Part of a small language model's weights: embeddings untied during training.
Each number is 200 + 40 x the weight over its row's rms, rounded and kept within 0 to 999. Layers, rows and columns count from 0. The size before them is the row's rms in percent of the matrix's.

# layer 3 MLP up, 3072x768, rms 0.0331, rows 2496-2517, columns 576-639
092,203,191,171,163,180,210,203,250,210,271,156,151,215,190,173,238,174,170,254,141,206,162,250,248,193,186,205,175,273,190,259,221,207,185,235,233,184,186,140,225,246,248,88,278,195,244,279,284,227,169,231,230,181,202,168,173,172,130,219,146,218,195,231,190
095,150,122,220,223,206,154,212,184,164,223,189,213,142,167,286,161,208,136,193,233,199,164,170,211,163,259,226,176,235,210,118,182,231,243,175,146,212,143,175,198,160,261,156,150,185,224,162,178,236,138,143,209,168,125,198,135,181,202,172,184,195,181,157,176
089,234,195,217,207,141,188,212,216,213,265,192,186,187,208,222,144,188,177,236,245,213,244,302,142,178,192,150,146,220,238,247,242,254,171,279,179,172,168,229,190,222,150,178,198,156,172,279,159,214,133,215,133,185,210,151,194,173,195,220,212,190,187,153,238
106,144,242,216,230,102,140,192,226,246,237,237,122,206,195,228,154,178,165,197,198,243,185,168,169,244,166,227,212,156,170,168,249,219,257,265,227,156,302,133,239,164,201,161,201,173,241,270,208,160,254,216,175,231,193,169,147,147,135,194,219,164,222,208,253
101,270,224,191,249,186,228,207,182,162,232,187,190,269,229,171,199,189,216,165,223,255,256,200,143,232,243,196,131,288,237,190,250,173,111,235,130,151,186,153,144,259,226,199,122,173,205,239,191,165,212,281,129,213,235,184,193,199,155,273,155,118,249,201,201
093,255,201,242,162,169,242,190,204,162,167,215,230,198,206,221,206,185,194,205,267,153,120,209,200,153,221,226,205,200,181,184,184,187,273,161,213,202,192,229,202,168,198,198,233,214,192,189,184,194,141,188,207,124,224,157,124,246,212,137,175,166,189,203,187
103,198,123,189,228,230,228,151,206,165,184,169,137,177,239,242,194,121,201,224,170,264,213,271,185,253,274,208,232,220,183,224,239,200,200,237,128,196,182,167,201,165,249,216,143,161,191,200,210,226,233,166,181,210,152,189,190,287,221,270,164,174,205,143,173
110,152,204,119,212,180,211,245,133,185,167,170,241,199,208,220,243,207,164,242,217,236,133,260,249,238,271,183,231,174,224,236,205,206,166,212,242,259,208,180,211,182,247,155,215,194,123,259,208,193,131,159,191,157,192,125,141,202,170,171,212,253,148,168,186
106,183,126,197,266,123,239,179,187,210,172,167,131,220,254,117,171,229,189,230,207,208,121,220,285,262,212,279,187,230,175,180,198,219,177,223,221,177,163,126,138,159,275,187,228,209,197,272,194,141,150,202,235,118,190,147,219,197,123,159,206,212,160,194,195
098,224,237,121,277,83,117,192,242,212,148,245,142,241,175,214,179,206,257,198,119,159,211,147,180,197,234,171,177,158,241,230,224,196,157,212,147,274,193,162,220,245,244,198,173,208,205,223,218,248,195,217,210,224,185,209,148,303,149,162,162,99,181,155,159
098,255,187,256,243,71,133,189,293,242,229,239,197,185,187,222,240,132,252,223,208,185,166,199,89,171,191,99,218,243,128,162,232,215,229,219,183,230,208,238,163,212,298,164,172,129,265,220,147,163,222,210,115,153,125,230,136,184,183,249,215,182,87,152,226
102,215,218,207,146,160,177,154,142,168,197,223,214,234,251,178,230,193,196,127,254,152,187,175,245,179,200,204,150,215,201,213,190,146,217,225,242,209,247,229,151,243,175,181,153,225,203,243,190,229,166,289,148,192,166,213,211,224,144,182,229,208,133,161,263
101,206,188,185,270,94,215,208,265,219,202,209,213,196,214,225,169,202,139,240,309,186,157,256,221,248,249,190,212,230,224,282,217,228,258,294,154,96,173,204,184,157,186,163,169,130,115,240,177,243,183,135,181,206,216,136,179,201,235,254,216,165,208,157,255
102,175,235,240,238,176,243,180,140,147,222,152,162,199,235,178,156,215,230,223,194,188,187,234,247,197,307,126,177,194,191,239,190,158,243,255,165,213,193,286,161,197,247,170,126,180,248,197,180,168,191,193,183,67,207,160,234,202,184,146,172,214,138,138,230
095,157,122,217,192,235,204,165,186,197,202,230,183,153,218,135,197,107,116,219,150,190,213,180,139,127,226,217,223,195,270,251,253,194,237,224,146,194,117,244,133,221,205,230,192,246,119,163,173,264,214,232,154,169,170,186,210,199,198,236,212,90,220,204,153
101,211,249,241,212,162,227,164,126,226,158,160,197,198,151,182,128,217,209,227,245,126,211,208,191,218,259,177,161,194,194,209,205,205,195,212,209,208,256,268,166,232,164,222,215,185,269,171,307,261,261,215,193,176,149,124,222,249,125,151,154,179,184,147,233
103,195,194,194,172,187,234,173,138,159,206,200,179,250,225,164,129,206,198,159,156,158,267,102,192,149,210,205,207,215,214,231,112,283,270,174,185,193,217,141,212,205,235,185,210,242,156,236,223,180,202,179,197,229,226,220,153,164,170,242,229,233,129,236,265
100,212,181,96,250,167,199,175,238,196,204,220,238,239,199,210,215,195,152,133,247,200,169,173,147,169,213,201,179,216,266,112,164,196,159,180,158,155,190,141,170,211,313,155,202,217,193,191,186,234,193,200,110,125,181,136,196,219,247,199,171,178,195,220,175
100,245,169,227,273,170,153,153,153,133,178,192,198,201,262,163,187,162,186,179,222,215,210,229,242,304,180,153,122,182,183,157,185,284,180,208,219,196,177,198,205,177,279,236,167,167,207,196,210,170,237,245,192,79,280,212,251,231,281,175,156,134,244,191,121
101,162,200,174,203,235,224,270,242,174,247,225,210,121,299,245,201,131,202,241,186,224,208,223,206,197,191,177,168,228,139,197,250,229,189,185,121,185,190,107,234,235,177,179,226,185,156,206,194,280,245,184,192,195,174,202,188,209,225,225,257,243,170,201,232
094,199,228,195,220,137,185,153,140,138,227,199,170,202,230,167,235,142,227,200,200,141,157,262,194,161,256,184,170,221,147,213,209,179,175,190,172,156,218,239,160,205,141,201,201,195,223,227,187,205,135,271,209,192,227,185,214,214,246,146,229,106,248,209,176
100,194,183,213,263,205,251,167,235,178,231,142,158,157,214,154,213,182,147,229,198,189,237,173,210,217,177,230,148,191,227,174,126,301,192,201,185,173,190,200,164,188,206,160,254,170,215,221,247,206,160,197,261,192,230,228,102,172,223,246,189,168,194,119,198